Weights of a small transformer language model: width 512, 24.6M parameters.
Each number is 128 + 24 x the weight over its row's rms, rounded and kept within 0 to 255. Layers, rows and columns count from 0. Numbers have three digits each. The size before them is the row's rms in percent of the matrix's.

# o: layer 5 attention output (transposed), 512x512, rms 0.0159, rows 390-442, columns 256-383
# v: layer 5 attention value, 512x512, rms 0.0222, rows 391-442, columns 256-383
o390 083:135096090111101089134140147122129096125088135110159149124126205121098103145137182173161122135120148142113154113153081140154146126118103083125118151158116109112185135134140130114135116082101152158128131159091122138122151132126151126097129139099103117114105140079097144150154143127122149122111140143133134107146140098117159144092167099123120150116166088146141121139140144132080132101164
v391 087:125136163144127141150158158109103120139111134125174117191131168143099140130149130114148133112094119109117180101127087158112125138102175105139101149143120122108115133115122108106126118124136119141124145166143139136114152118171168093148160147130122113078130113111132120099153114116132105111162118116102128124202109112114134134100107128139130122129133153137155147177127136094141110080100
o391 087:165125169107109117131142156109105153132101099133132128105103101134117120115149130122105118179154121124116134071139187083124105127093092102117151094146166148184142097069131103122134098147181161142155166156131101150148152115173122075108125117128111102095127143128149136130100162128156102134125147105171108145169179117110085103130149128159089116104171093134159144118102147136152142121162
v392 089:111096123158102182191114163141115136178126112110152100162133171147088125113089148096082126132122150122153174118121111106115159100078115156155118158132140163129103121120118110139128133116109096116126085139124143114079152092151094109132160133121124112111126117128128166123145131147128155153140114112119117099126147164120141113115161116131142145137080115099125094099155114115114162133174
o392 087:112091109132137113086092172126144132162136111108122107118125098132176175142137139123162158121128085135119158113121109144134100106136148107126108099097120131161117130103138124136129102152111150132194109138168089118123098097114130119133169153144143089087114074079121150130117134171126136098118070172123126178140093132110154085093140165105142128084180096134131107102140142125104111124079
v393 092:088131166159123173142120187183147123114112112100095142167113102109125115138127155117076130149034140167123138085103130104138089159142147159128144146126121117114130148119114117149117120116118150134130119135132121123070157132136126167104126084089117150140112151154154171136128125127171147110114142139105111126169136145109112101136098131139120118123123152077153135115113084122131144161125
o393 092:158164188142142105095119145140120086116141136129143116126129153065171131110142099124189144127210138123162167092130142139119171143107105145128135099091120151124109108147122085131097140118110119109133121130113141106118177102153152149174150125139129100131156121102134170122140143112128130126149105133118130112181106083129136102165145134149152121152123117189172146129101106138109086142124
v394 087:129085096091104091142133132145125102129206118148161136159142141115160106122099105104080136136107117077135141123115114107124166105139114111117141116142179123163131134105126111134164151125121126105124100134128141122112151115132120135104158126148133105118136103157113096104146139147132118129129118145134126118029105137126135125142155120090128151121110113166114143164121134158132172086130
o394 089:114113086109168165166122086117104109096105168128101090137102106136124162114153094118145131162114076124100149132112113125095100116141148134140127146089136112093154130112133120144140138146118143157120136121143086121124138143131108135151120123130156097083127129130094121122091082112151118120100122169109146137070137168134100106093123131143162121136135120098143147125121109146126125115142
v395 086:117130119121142083119106138099096127161116124073108103143151098145139125105120136173117131146103141122124178141128158112114179144160094144109140172126150174130196081122134116143147135120131149134112157105133136086145119135129137065102118145133129154183110144130118131133144131144118136098127129106143136130147145150102120107137157116110146126109142145126110128125143112154126100186154
o395 086:127098096118109154048136140133152165147133127112139112104150153135119132133139123121091117146153100124147171099098109126137122141131121102131163141104095119127085163140173137118140121115140098085071138159175147134096128124116152136160095146113104132138144097138124135098188161135121109130147102133079142092137137126134113171155102146078115137129123139134128147146119131136139175140095
v396 084:139128090116126106113122189098145119167118140149139127145163123108120098126128104138117129135115106151135145158157112147145138187122102094168117178134140099122157101140098062103141150106148085130138080201141124173134102082124169131146162144173131134136143148109116078149137126158084125151126104162068113137142087164139099101091128115101135107124111102131128121140151120139095169130139
o396 087:154142103092152137184075138142093127138148113141137191105145141133143150162122148123154095099161165134148119138166139156138145159122170155104111115166119094123144127142171118132175154156132144127165106156115107138129117146161128109097113140146096112122091102127116111101138139093144150148135115124164119138116157106112135149128149146116143123114183113125150162105148123114077136137124
v397 088:164179070126086085125172157141137148164136125137128122146120107100159155160153141156115134145128138132103141128097134103131162085102132153131135159134127110102181123123139149133135117130170081154120107116113144109116070119171132161108139123135145115108074097118153092107143117124109121139094161175136121139114136093155104165142148121137122152133159138159100125107126173080117159106121
o397 087:122143049130193145138151130128142158138133137122137116127141114118126114065162132099132129108110131136170147113116144113146109133141160153161133119103170111137069101147119137119134189124141127143134119144165076130114128092153122166158150126143148122122122133140106077148167153110160124134173118105137103095105111119105135129128134126106149107136123173084103154168143133104144155105147
v398 084:117139082088150114134115150128084137138108147118145124085099102125182069162140102145214127102118130138089105121099130112121189098083110128132177090134127180126109128119112100136090139134147119128140111119113157115153113142133135128159149141091129117122132152165116077156147106099132137189105123123121155128121129093140139146108117110158178162124126123131068100125109182155184119133104
o398 085:115122089130154140144148144126106130144135131127073146151121122129095126079140157161063116121141156109149122120110128138178087093112166123129110140128122126115131115135099147124117097089138131177156119145126107130148087130131133119131110139110089140126124147098112122133127143135154148150134092093139115092111091111119145160092117140164140153164140126100110082129149128143152127127136
v399 086:117126107137132048175146133150111111099103114154138116193133155136096085122115135106179117123234138127151146132125117136109104096121122121110126165131160128153131110136140119093136148140137135094128131130147126100136154097097133099129147147105145129113120130098115115170142106196145103156091141103116139095086116062107131143076129133115119155153106129127156134128127108189138134126203
o399 086:123121092117138171126077157130166138176134115082126108097146096173139152120102142146139150121026062150100153113131124129143135093132132139135145117035131124087108125135125144123110142161111160160132153107136108122144091209126084088111099155111157120153122125116110118126149174155151143115129134152150119157087129148123144147103126147100077148086180109089124106115140122144129144123091
v400 084:093129149135181063117100156102116119146124107117118124118135115146139108135127114104133130116130136167122187143114135159117167102125117158129156118133136196094144165111090081110097153101165115106115169125119121072145089161127119138165092117116126154129107149130127138165134132109126095127150127096149146120212122144121168115114117154152102173121146149127100148096109150151170120116099
o400 086:057110150164089145157124153150133155112094125122148121176157171129104098073108132164103088136142102118128144080115138123151115116122098136112137150120154138173120107133126114118121157173135163168140130158119137136093172135173149117099169133093149123121118155088106140097159146142155120142131117128161097097168127157104157153163104122110082153127135127140101101107107130119153121139139
v401 087:120145114153096113110162136148119127122152122115118156134147110142097094151121156129117131135170136109173133152137118167170184141150062095130136128146118148138081132094129110097112158139160119145120112095122140076112079162142115128145109147172145120102117109115106138108175135099132158153148128087127112128175145118155145122123106103114135156094141149115150114130127127146141100157151
o401 084:092155110150164115165124087141170148094117137108095113143118120098140122094118115140155145131091130142142111121114146120153095118097147125106156110100142131149174133104111086131117179095151135091130149095130120124152126134167092119115105116147124092089102127129115117139149153160147097116134143150129168155155114131144117148111090147115147142155130167170137119089128133142134146131119
v402 088:067154114094112073151084122146115133126125121110093148141138142153133093124150138138145133113113134134100081132132129163146143171178167104126135138130141126106150135104118104116150129135124156092117165133124073102167096151131124119130135132146120152141171129123144093147157121059129122119131143105162152095137103157124160136120156150113154096136129087107115121146135158143125107121121
o402 089:116138107141159185129131120127076106130095110139129150122116160099111135159121149186122126140127096119143093089118130130147134130101103167120136140127102136118135103130149128145138104138113100136101128108140156086132134178139126129133081119077046159091124128111127135114146126096138155131175150115097129154135143151118099136146097079146103141135151158136121155126135121132107093158185
v403 087:116134086113123138110114155125153161148122167114146113141108119134112143158121134161120134093159130158130104137130130141121140103147147086130126152122122116125131113119122108139138138118143095115136159144119159071105085110181119146130093110114122136145128156125130113111132128095115113121129130160151121115123111131101172127111145140142134097146134107135109086118149144136183097086166
o403 085:095133088112118102142154139141109127101132131107141106115159189114163144061146131115143128124127144148167073104145106135124150104147135105128118184134138117138144129148146135148145119146106104118164147168103124109119107091152123127150128094107107146117107135102119138169118180109143116159151079123112105128107090133090132127128147131142144117113111162135130088160106120071122145107116
v404 089:181138104154152145125143175143067145133115091133120135159154133092117085147152132158211124128178112131167086133112110104145066116111130155120156147129106090139128119087128144126084127126114099126135150162125170080170137100146153121138111102139140139120140151144133138133110134089109168156142113142113121141164126139121127118137082152134186124148092122143140093116133124164175103176148
o404 089:122126118122120105137126151119153098095160085110110160094135137116123117087147137114082125110105189142140117106130126168168163124144122130139128130130147086118154165112131148122122095116110128150172120146120119132132100122128167088087124121133057133132103124149149153169121133135142128162130120121177138129152085116151147124086154113091147133082121140143140091144159150148174137102107
v405 089:109127107108153118118087170071155118159109157104170125159107116141106101133106100150105124110147116111132146106188176092119104111144160110128141106128155129149136112118135099133195125104109114116169128118133177156100139150110128136132105155139143128138152137132128107116150145134163140113149143093123145133177144098126127158146151059102143197154143115129159146117129139115158121157114
o405 090:124086115100149141096114137158154147135103147110097120109134175134105130139110137083140118130094099146130174107172095123124176137150087117098130122148153131133109130137129106112153138148121098122114125163116098154140139103107197100142130138080118115107152077125187135109116112144123110136076144122129118101147160115111143069125117145123162145071104118128157116115093108137160083118150
v406 087:168141148160106143135126127137115136121140128124158120155140132124111118120120129130111118126198144091141125086079123110138090138134148146088125103134131167118092154125141156134114132134099120122111103126142132135149163113160126127144156136102138104145111079134127156149157109176113140141140135178156129141086141136118118069157094139118126110112130111126137168117131131145150071148140
o406 089:136135119150137134132130145095133174142141142102118134109131117152129143148109129116165159119072127138082083124110123154135127108125120136128128131124155134128139103096116146132128106104131113128107145131146112134125136148138116100132135139138185132137117122136147107143137117168102129119119143186134170106139105129160124128100170126107099078085107107109096090118162180171176129091105
v407 087:157080108149131117141136086118113115128180138139130134193128131144145152113130135113224138145081158079139107152133095148141084131137118119133095078128131095117120128168141154186135116118174157143102144148120154117124113116114123099122120129102109113125178154155158105151156135143142117154147131116145152124106146117120161129149170116149152150120129107144114109139096153131127138131100
o407 086:088114145118120142138111083103120123109102127111126116089101163120106162154132131153077137119155093110121137142109161109122117125116134110129122147169089125107090065144118142144163146181133115077141129112152087132128099129065136104170123146119060148134156119129103121108143129135103090146097114163094102156115153148158110141124082097122125148148128117100127137086134072133131116114123
v408 086:167116131116123140126156119179150141110183128143142156142074126143104176124135146148096131116068129087107124141066158121126158135154145063124103136130135123148116113146119146133123137124102122125122109135135126152073100156124133114162108148133130111119156110144121125114131129126120149123116132118133119130154114136106124140110160117136134151095130128131160131132093172149157108112066
o408 087:142121135096113105177147087137133121099099121099109146142100153102120144130166143137146142167183155131108133113111101070126121125116125114137143133099148114101155101127120131154121178115156133178104145125130097181111146128110078107130108117122115103096139148119111143165134123112143130153110142116136109111158124149133117164129119124148108154153147098130145128130145116110128129094176
v409 093:145143145131121076104125107118104104104130100127100121054186111116119139130135141135064134137089135144116142137111134120097097140146122122155133133134164161139131137113155131101065119127109164110100119129122132136122178156104150066122132133177130170124151145127143144151114127147162123133119126118142163146165154126136139110130145124148159128136112143114103120156151135157141138107078
o409 090:107090141136133161129146091131111118094162129107138108155123157127165153145153099139136101162121101137136165101118152109115141136148166092125165115156106149098080142120116146127086102143120093148142123110086132134120107129067149126170128142121087137161088137172097133068112118138102137126120119129122091119137157129150155147148123140111118132132131096165141143148138109149130134138139
v410 078:125157108133132145142144108170100158124173131151140127120174139141122118144118103110125126112169142088135089127120109152130122086116129144108136076123098163127141111166117145136091094132131120135158110151130131105163103100142123129112161159165125110122146132128114108112161140068058141140102106123127100116069142157113172120186144181133120158131168108130107105155146165110146103069100
o410 081:125141113140120138118111091141139125133159108129119128116108102146154143103104146154138140144130128094146085166099162135149123123117140108145113159143133141127113106126146134123123121114141116119134141157113134123123115131151148133151134107139116101153115178136096107147126124128133106161144082114139175129099084121140118128135136067184139108101109139112101139119114137142131108116125
v411 082:125118138136148131104106128135104131151152139113134160102121116134121175126172094116153136150074157113109073168115123101108152179142152148169104134128151093109106123086148140149118117128152111134111131112114121152126089132135166144125101137133111135163155133163130130128132145150118085074154092147121141151174136149127130111130150161130126112139128124148094131151079135074131153120087
o411 086:120134156145096136191133114117163148108114117129131139131130139111122119141136130070099119101170133116093087174150119160109103156115123119113123119167141147175121136135156139147177137134128157119144128143108110114107163110115127143159188129122183169159170084129147132130124104121117146110093118136120113127144148141166085104133158114145126159172105115131115151153185138077119132127152
v412 091:141124131128099178133100107150129140123140135159171130153108132111149149124105141133092125131120128089108130154147122146089114115134157095121106105117134139132138119165134113181133147123116103104101085143122154142120132108109091066106135093148128120119146124131122199100121097117147160116143144125111119119026122133141176164173122180154124085115123101115124112144134141134089096099114
o412 092:111127129098147123087111122142053066161132159181127138097123154133129126166122122149113152164148117109115139161100128109125121137171103150148155132083123138103131124124109091136127108145142111123117110144098137133108118124097116125132132109134051109106106140140112160125106171109125104128144095150142124156065130113145119123098149060168136082082116115146117158133113073126092142114147
v413 090:133167127093118104115134122130104120114100133150119146065134108118129142147180116124117118127138107150151148070129086145123117222122094125101114146113145111123105126148140137090109097143131077148142076124134132154113136143099149122142088143132130133128117119130128168167117127128127143094146135147072139126093160098117126131110075170119127097144120095160147142132147135135151128109119
o413 089:092172122112124184119125137120152131093143150125136156142159113158156108157133131161130119149102134150161134153172139140105119158138183123160152176173129110121155150107157133130106125119183114171138139106114104126142135137092121131126126158132185105152141121130112142099102091120090125117134122146144150115123126119096168150132176099167120132131112143100126139149158105137118096102143
v414 088:116099125116142143107121114180116160129157112119100145111142153074141122125133112096071135125145136135140122123148136107101105124102075104128123101139115144160151141132104151159131141091130149134131137128106144138103126165146124178117154087112123101178159111147131122111143121128157169151179127123138143123145125119129164137151159144083114154105132135108079112159104113114103101148160
o414 088:138116088131115119128150116133137147132125132169105097128101103121135136104102140146147184082117119117110139147077155103095123162165123155135126096092143160135098104148148147158118151168077112121144112153087153144084173134141113137169104120120153134156117150153104155149130138133137110151153120135105127140118098106140093172067136094115100140118113102177098124118153157151128170127081
v415 090:127145148165112150112125136114156121109109134096149104099105104110126131131141109135116123117147143152102110098162143131147075083154192141103132120139155121133135115121124118154123103139142108135133127086138125053138166140101128140124139152143125113122127149110120155094130153094112164111141138158110127138177125149127135069139110161125135142154153135108174110153108148143162118135130
o415 094:142117169132158146101122150165145113101171139117098125132127158101149130130129127079148111150127120149096116125162121139136168107123105119120131133150145115150117161134111111141149131132142085096152135109149142094127132144145159110122098097126072091119126133169174172129108116099142125100114124138145131094165157137149134074166151122141156132108112148157148103140111153146172087117107
v416 085:135140128161124108082109100127104131136133087099096146122178120167137170138155125129201127100129147152123083131156113107140085117122105148098141134135076142101136123141132141109087131124131148121145140052108146101111147129156114136131128087126125168128106142131104119133098149116097149098148166161147157115138167122107139130124148124145150116151165140114122124098088134130152133157150
o416 085:085153118182128162089161136138087161130143105112109097115141145156167146081159134128110169122130101141144114139153152124099163149176113120151116125157104128182121153152108123136118158134105126136165125109100139107138123081129147157157139102119156128143136138153142101146127143134108114125142073121100102128151108162099143120124107147158110136127101149179126122139141159113173151115135
v417 083:147146155172117182123124129106138151141143148156122125091153115179089122143138132142123133109122131169155156147151147161112091135139130157148123139140117124098120130195115072120140129113154102108131158141132148099130133082117127137127099140189116123168161115149127138127100107151078154145137143123106142144140136155109156130131130181121123139123085073114123156105109112151141129083131
o417 084:139129140116149092118114101119142096173130119168149130110147202131117136141116131122133136130177147108133143144132104146074197105162133124131144152132121121136162129155139083129136125118161156144127129186079151147120129106141159109129120135143044099157066121102110139159131147131118136146124120128127155111120150079132131132140153048114123124115162082160117112100132132110117119103117
v418 087:075097114125101116151149062170141096103124116150124099142115146102119107126086120087133124113133140071127088106076111134095140100128163079087125119115117096139128132147120155142129143140095146138114118108141118119125117085111147124128158130120126134135120141111117122129132128170140138145123113137137093118074085124083132095129128117136105178117119144143133134153117105158115111148187
o418 089:172116170100134100109096076139132096129155127110120136104107088122165162145083142137155194131145115098118094131086093147124132100128113133145141105032110125085106120143075126171092128112118129115114162068131133128136084183093087126163082113156116156129150113141156155141107112125113155147119151136109194141105103128155135104107117145150111105127126150102145110141121107151109166121122
v419 081:110145124116130167103112181116129115117122139149109133084135139112139087123125123097175133147102132163141138106119134137163122153123140134137114137119141105134134130121116092142117115132145153158150138146135109108135127159144133156128117115102131150128151129154133165187189134128130123117089109125110109131111130116131136117143068146143120132095111120133146131085173120107086110118078
o419 084:127162136124153121137113136141125135116158160173119147143112116098109090143100130161099095118155100132142128131128123146121127175101125167097123119176123109125108109139113103130160141149150111105115101119116143113133133127160172126087156148107102144138122078131155155084125100141135105108145166154126142145148138096104135133137104117108149113136102173143136107111122131141099061143169
v420 091:166126115088102116136141156090124140129124134135135130191119146078143131134147142116092130115099104189127122110147123094124121168104148115123147140128103123165125124089102072111172168119189108160133103138123168169095163076181107151121161126168139127136154113102139125102116126114099100091142138144134125109104123082132071166127114105159156130136145170134086149155124097128134119111108
o420 092:146143116111154149149137131115089119161123119170127123101138158113154148078169098099151186139139189176159148111152134114128139155132104146163096131102127154106169129118131076130138105122141124095119129139095133149129158089173120123137107113150152131109123142143128125137128158121120135130164121084124125127109159109117104126108135127128127102143126132134118146150132138136114195090141
v421 089:152148174167147107137126103127119115114079127085134148071152130118105114140143085116150123150093130074082097077122136179131144151090160169150136180133112146071144114146109114157148146137168120096119136136131105119165064147116141131152136095091125139153144129131094079142163147106117137107143151113144145122135137131122107129103163134143137114126115110140065158111123166106115146134103
o421 089:108094150148115141078115153130143103090129137141107139128152116128151095152114168138112135085153155080096099135096093186154125136128129118098128133130120130162109134131114154150144114127137162178128119128152127106113178106109128122135158120110092148113132109162114115143154124102119090132130115127121093059158162143185111119148166106137121182135093110099100131205176097122127094154140
v422 085:175125127134118095142127157086152129156100155106161124115123149105144118119118124149128125140126108096098122134099178133126112162118104126160130138113132114107125125113136083101081145124121149117126164114138126158170166128114150055139164094110117141146136163136126089125186095138149152136118121110123120118146137104136135126127146109141129159117138158148151157134118173158159121163097
o422 086:105128115125125139110138138126133137103137157116081130136119089157100114105120137108128077151124161097130112132094123108142133134108107082096179126117115117124095097128083124116104133149125097144118142144161119162138144133118111093113093141133077143149148144138151136134133136118157128132130146081159107110117147168148119141148085183151112115105124108082129167113084137177142128171146
v423 086:137167079081109162126137166141138129177141145138122080136144155149125111130114111136071134161168124120172137129129101111112171111109108120100135129144092146141143104161097133092101119136133128120177152139138132100128128135177075160140149158122127145115100119145137110139115122087105158128095121125141137133128125138112111150136136100125108137133124134106210134109137131130176133117145
o423 087:105148074130147132126118110176136129126139142111123075120127104138134123101120151151148122131093109148178101140138193140184104138145129096121116133106117111151129113141154147087108133091121134163130142141081144128134131122189144118106131128115125123129116115145103122146106150121138141124127130120165130159113080097118121126078129136155159125124160155232155128113124152150143094120116
v424 086:116132122134140094120121124155085104117151094190118121141176117179126095124129120125149137134143147106113077166134137124105144079165205117115101141133135129171159139146103144139056105136121127131142134135140090138127087100094164091125106128138129147125132178111179176137130140157125119141139134121121116118121105134081099130118154102134149137093114109122128113163147133155118124110117
o424 088:130126161099118154132088074134151101147168107129098140120104107138153161155130138140120187140147118109131131139146097099124138113123090155142131097084091079096058122140138147137120162112103086170085105092132175129100049158119139150153075106110096160104119129128137167074144121101095122120121118188161172147143132138138137152126127133108125136154156169148154109130113106110101124105145
v425 082:112098130129146120112132108129121106125157114161107105106182132127142141117104127113159122120158126158116128158151138118126118145123092144143116113117117133165141136155110085123161125097102175144152108122116117169094132158100127127155094126157120119149112117164149111128126137151123110124148129116120132152156107126106134105156141136067139160109158104128117150153110142117073134165132
o425 083:096105138146141134120159119116121146108112098157130124157114142133147128156150106086101151150123111136139155129158171126094154147180141160114093106139081115129106132165176103134130160137120077097123099126143146136133142092124158132121098127141155110109126140151099126071135099132122077107083139101170133086145159155137147101130118110168151139143101127138163124118107148129111120115153
v426 087:110112119075112147129109135141131118125088134111095119081127142162134082140108153114097133129130113118175107082097104172131155132116115108080128096124157151081079154131121147099103125139083121097110157135133127094130149137141162142102116174119122143123125077148099116114138139099094144158139112106116137110143158112138135132104122150112119111123105120166114094136153117157124147126174
o426 089:146139134091151107120136168149105152098151145119124109131116066125128118075125134160112101153138161137160105110115153129131057121100152108118156133171139122163186113109134161131125056113135108186138166132144163090178102137138140126086126150142084094149137146132146126113089117142127122109131122117134152158144079141111128158152128108142119135146153147085101124106119145129137105148094
v427 086:135119165144174095124136137155091113114122099089145122096148135127117162137149115127138118137115118105137111160143152133138076148140080080143085148120146125168099105128143156147153136149099129138117088126122119110131124134066159096179096161100136139132114154113132167165105134132186097101142115123123146116125148113145127097110132115142141079126121126145146104135154156127117097109108
o427 088:063118176142089121130121102135181147113144102120148147137141141104136122170098193141126092111129117132105112145109126163124158141112175154150113119148100176111087186144115116142138111090134117111172087059108119112145093178089129119120166143114129128112122089161138112094143130127097133110100156193160098128163138118129140101127141130124124169134140162136131093130161085149124131091129
v428 085:152097096123079134096171123144125159101132104140118164139105132142126121128127139134149127110161118111145094116115109142126135089136132074101140115123148083130155138130103177130148130136064113116099134102138140149091145162149111101135110128127143106123121117134133105101133124116125130122068166139127147117104128109108111101076116134102103090152128116154142092121103165116153094114138
o428 085:119135110131172103174177106136092110087122113145152173120104088104141126096155132139126111177109117148133129096109147111090121127112138162131117161130125137095085124120136123144126133103104085139133112099119107123152116117159100117114132105109121095158126159145131098168125092129115123120112150133134090099134111119120122141183128133151149106111140153073121106123138117132141119113139
v429 083:113138164111141133122117119149127122148105117146114098114156143153146098149117132095173121130156127086146154092071069141117129180149089127123096114122099145138125133195120146150103092130145140120129156155129101102135116112110107175139142129064126124124119112117133115118079152117119102136167098102131137119133122127132135157135104159138190085108122119116090126134145114107137128123140
o429 084:125131164120113122129101143143118108111145131115154083095149089126155123111139103161107114130120176115132086161108198173121140118153157116143135141136104122131146134148165157158100084159129121143125167139128208115135134109118124160110114116149156171129145146153112142116113113106118099133163096118119107136149140118135131139114167103160144105175085140123134115162102132098101095122113
v430 083:134123072114114147112118097083151152135152124121114137109109114120124150138123102123145135112204125149157137097173149117096089116135131091157123151130125075147128139162147179137098151140086128155124130092131132163123175119073096160125119136093133096145130164134146079105092115092117089116151144163140111119109082156141113109115146121130120133145143087108125133117118121096113115147199
o430 083:103135084103100121110166134129147173145148117128130137164122122148146118130131168135136121124091156138117063169150137180104159115119083112116082150166077132119120174155154156137116127130095085077159111135054169161151099125111130164122083091124228152166130149121132100151155154109124111138145153122114143158112134114103141126175129139114147098121144137146114137151141141123127139142101
v431 080:095118154143145126108131129169106123101121117169146165128123138126106152143156124125106127117104144136129113152082084101108118157148130104158119152125107106123095148122102176145148116124114145127137137157140096110079120109122156142140138142096123121125162108139087165131092145088109115104135118142178149145140113096130140131126103176159169137106151122117132137136131132140126149103159
o431 082:139113164129078133186141124110111127093109110128118183116132114109153122106157119109155137128153170127120105121153100159109134126137118132136107115138123136138172154123139120164135115123140163143142147148117111110118104145118104119132161130122177161086151139091159141149091125088134164138134124152078094075152126111146119102100179093173117160173086154117173067160106163112132150085122
v432 090:145141125127109093119104128118153137137115134107129140127150121153176074120144091126156121152126129103077173112146151120082141082114189135133113141141084143106147149162130132134162155112120138111155142140137087161121125171102092154159105117078126137151128137139126076098092143135120161156127153137113151152220086132133087124112143119155144161133126118089129168133106164117133166130154
o432 090:133102112134207147133131142142124125126100179119107121145159160148087099127134174100127131068142158084087151117156109124160124111138078099114121128094102120155108118157095151124138115137108154146132118139103163179099132123101141155114124114077149132122135124136134130150140158119139173110075145114143070079168181109133141100118159136147107155125140109180149153135160134110129123142106
v433 084:122148120143149097100121131183120120110140145182123127138115104094130123135139119112171120126197111134107174141141103135136149107139130107135138164115128124199124119116121114166171116150189140162112067131146089092125121099118093110131112135114149118104092182120130173137113141119126125101109126145098091133084136101123131105126065161100114118131167114139130131170145147096167131114143
o433 086:118133150162106156156137155123125130091148140129134149116131148128167126140116079102106099157103120164089141143141138178146134123133157171153128124105176124104071144127154086152128150081134109120155108052150138110102135154155081118109113107136237079134120128128122148113152085108111118105150115157164154120129137114154156106161158138195150179143109146099129117116148140100118131106136
v434 088:149091110099078068133154115102138108165121113127144149102136147132161136124149146097038123158135115130119123148121103130123140149094129110155090154141132123128107140109106152127127151132117076107165141119122115119121147167117147094138121142134122110116114101129128170144156143101163140149118098130126160129124111116165097143099126101133133128107114134135157103118151136152078152069155
o434 089:104123118118146168151105120128079177125117143146080157164113112159123152162150141179178149060105154139099109146140130131111105156107126123126080134131097098130175163098097155140130108108149160137120153102126127116129096130134147124097133133130125121089136109118144146126132140107150153122116149114081094132133106146092145128114142120133165131130187177134127122125135145125123107129119
v435 089:150145115117161069135080136122139146148103146123092114113170141123166119129119097088171130117122113130132145086137119119102157114095163160115131133117085157107149119180097114152101137155143109094130141141106118073137143132128072155107141095082126119167117117151110128142124158061083130107127172166135109133152137126146143157142120130128130142142139095172101126071163155085148142123119
o435 088:092113100116105188119126121133142143101137177165163112149148108171125083130117135143095067118145121124118090138105124152131138129127083113137109136175144112142082173153141148110132119120089153137167118159128177117072110088136176154112168139097163163143145114099107119168099090111122109121147115150110118126152102126116123136109132168131129121076070138096090088162125145100131126137111
v436 090:168097146131135111128133082111118136138172083126122180100120112161140125123172126160053121124174129173120127151167127137118126156119096128168063098130127115057094143137139116086166150099112128134136134080108110165130154126127170147154116106200130122120135068105122142121115132117084118107124166154146137082135160119127105100107119135121120126131137117109139136143111163138137174112212
o436 090:081113116166130188164131119117142147124087118144107126131129133160103147158135153112160161117076152141102147140165164109105131139117129150114092188113092114170191113092111119110141159129095138125132157117136128143138141119138147137122156097156110091126147121155123117128129115136104181116118109149119130193106136151132129112166128096131103130172170134121131173074134165121155155111092
v437 084:111117151088124104110125090121115116098141150128096117145136120132111118133143128104190130121066136112143157108119135160105112185120109149185121140117143107119104096138144158157134144122132160116142164125134139145142160086141125162131134143139115165201103096154124065119136143109143100143169137143173149124181126104125123137142117142097148095156110072125169163127104111115141122112164
o437 085:105130134118123116127112107100166161119123167125139096129140094129149083162138140156096076130159139148137133100134179117144144130139128107113158147169119132107145120119109125103141075134136141126148162155096109122114133096099129147121131139126116194133116134175129095140134115105127108141133137106098156172172143153151105126108119103115145107155098128104148155092167139147180099131120
v438 088:158124098133113160121134135095104141107162148167118105146108163072124112128117095140141144138095123115092110179166142113143036111142107094148163111129132098121127087103149162137159128112113133114146117117144148133129133124128104121108181133150124105147115127115091080117126112124174121134099108160141139101114098115124103124143150091127126112134129129114178119122113136141125129136153
o438 086:136118112135108099121118102108111085116107135125126120120120096116113121099167152120144116121135160157108125133131119131162204113098144114117093151125087145101143137135137122108148139167093101124097123134114083099148137156154098110107114121099091138116136122135159085135114140101162149152094162105142104160101162160154121091142103161153146140095131124148184158113145146159163122131123
v439 086:129137082143134117122139105135138135113119092099075147193145145123101120136140119127148131085166129140137068116131075092148124076114105145106134133135132096131145146117096154108177111117112114135134144106108132124155127153122133161094116129114130130115136138121114089133115157129118139119099124161131118110146150112115123107076099141083125187122141155181126111140095157141114149139140
o439 084:159160123134136142130123119125126123087129089118155141117122067115174147074112154091131184139116071133158111108159135120083126097140157146110093112092127153156109153155151115156135145149101141125143121082198118090124094155129101120157121143115148109176162115128131098135114123137134175105125160114109090113132080134116129059116068180136110199128121142070151123132133128139143118144120
v440 088:136144079114128110115076190115154135155104124120115155081113138117166110145166110086082112119104120122156106122108127105128203160080146157148169142124107125168124142080110126133110126115151113125165145129141105130151110152150132175143138116124130121142138131139130103139178142151099153156124133130103117136145148118133102168132093096123120128123116123151129129119135160111156125150104
o440 087:123141086151087146125164165132093159107144133107106143171141058156105115082126118188120082113134161152125081151126154147159085154137131169117123143120150111127097143138131153116114157143113103163121119123099140123123124100160138131091105134147166158140149101105145137129171097111113138107179100087155133134128089095115135173157146195115157125135163143130115143123192168125132099140132
v441 085:167119137142130145143120079129135149147111091083122139148161135114162145145136142095176132120143128132133153107163098121111174128124175174131115140128092098139120122133133154176089140112157113109107102101123111135149114117127076159127138146144128119132126113106147100066077162131155110164148138157117110126120074178158143120142127139142131117144111133115118136151122104071178134151201
o441 089:145145120146133143156142125143159152113134154130117105117131125111123131117147085107104138108128141123102122142138179163163088114149100097111145108107148093138099162115107169151136116141115147111157118101103158145128147123111119124126113114145190151143112147174114148175124116122160117114137128120139150181095140154164114121126141110138131105154117105144116171119146141109160151129068
v442 082:149109109140129079117129167106146142114069090143099152102191117132125138147142171137048139097167107148135125109120137134149072154158102164140090168109149142120162099101165128097152136101129110137144100122136097109138140118127173127126136120149126134171126084148090099158142127153152140165136154121115145141197112122138112116105122175114140164094149127103114137097106118126168086130139
o442 082:099110118128135125140106117110179135121129153154137158152128123142122122079118146092184133153095119129145135114144143125102184131149168175131123122087124121108148187123100125117121170159120125107103108148195136138110152131103144100132133126121109124102141134119154114135120097140172150144126165103124130123179146157099122112114103101128114120081083141105123150109105159133171134128117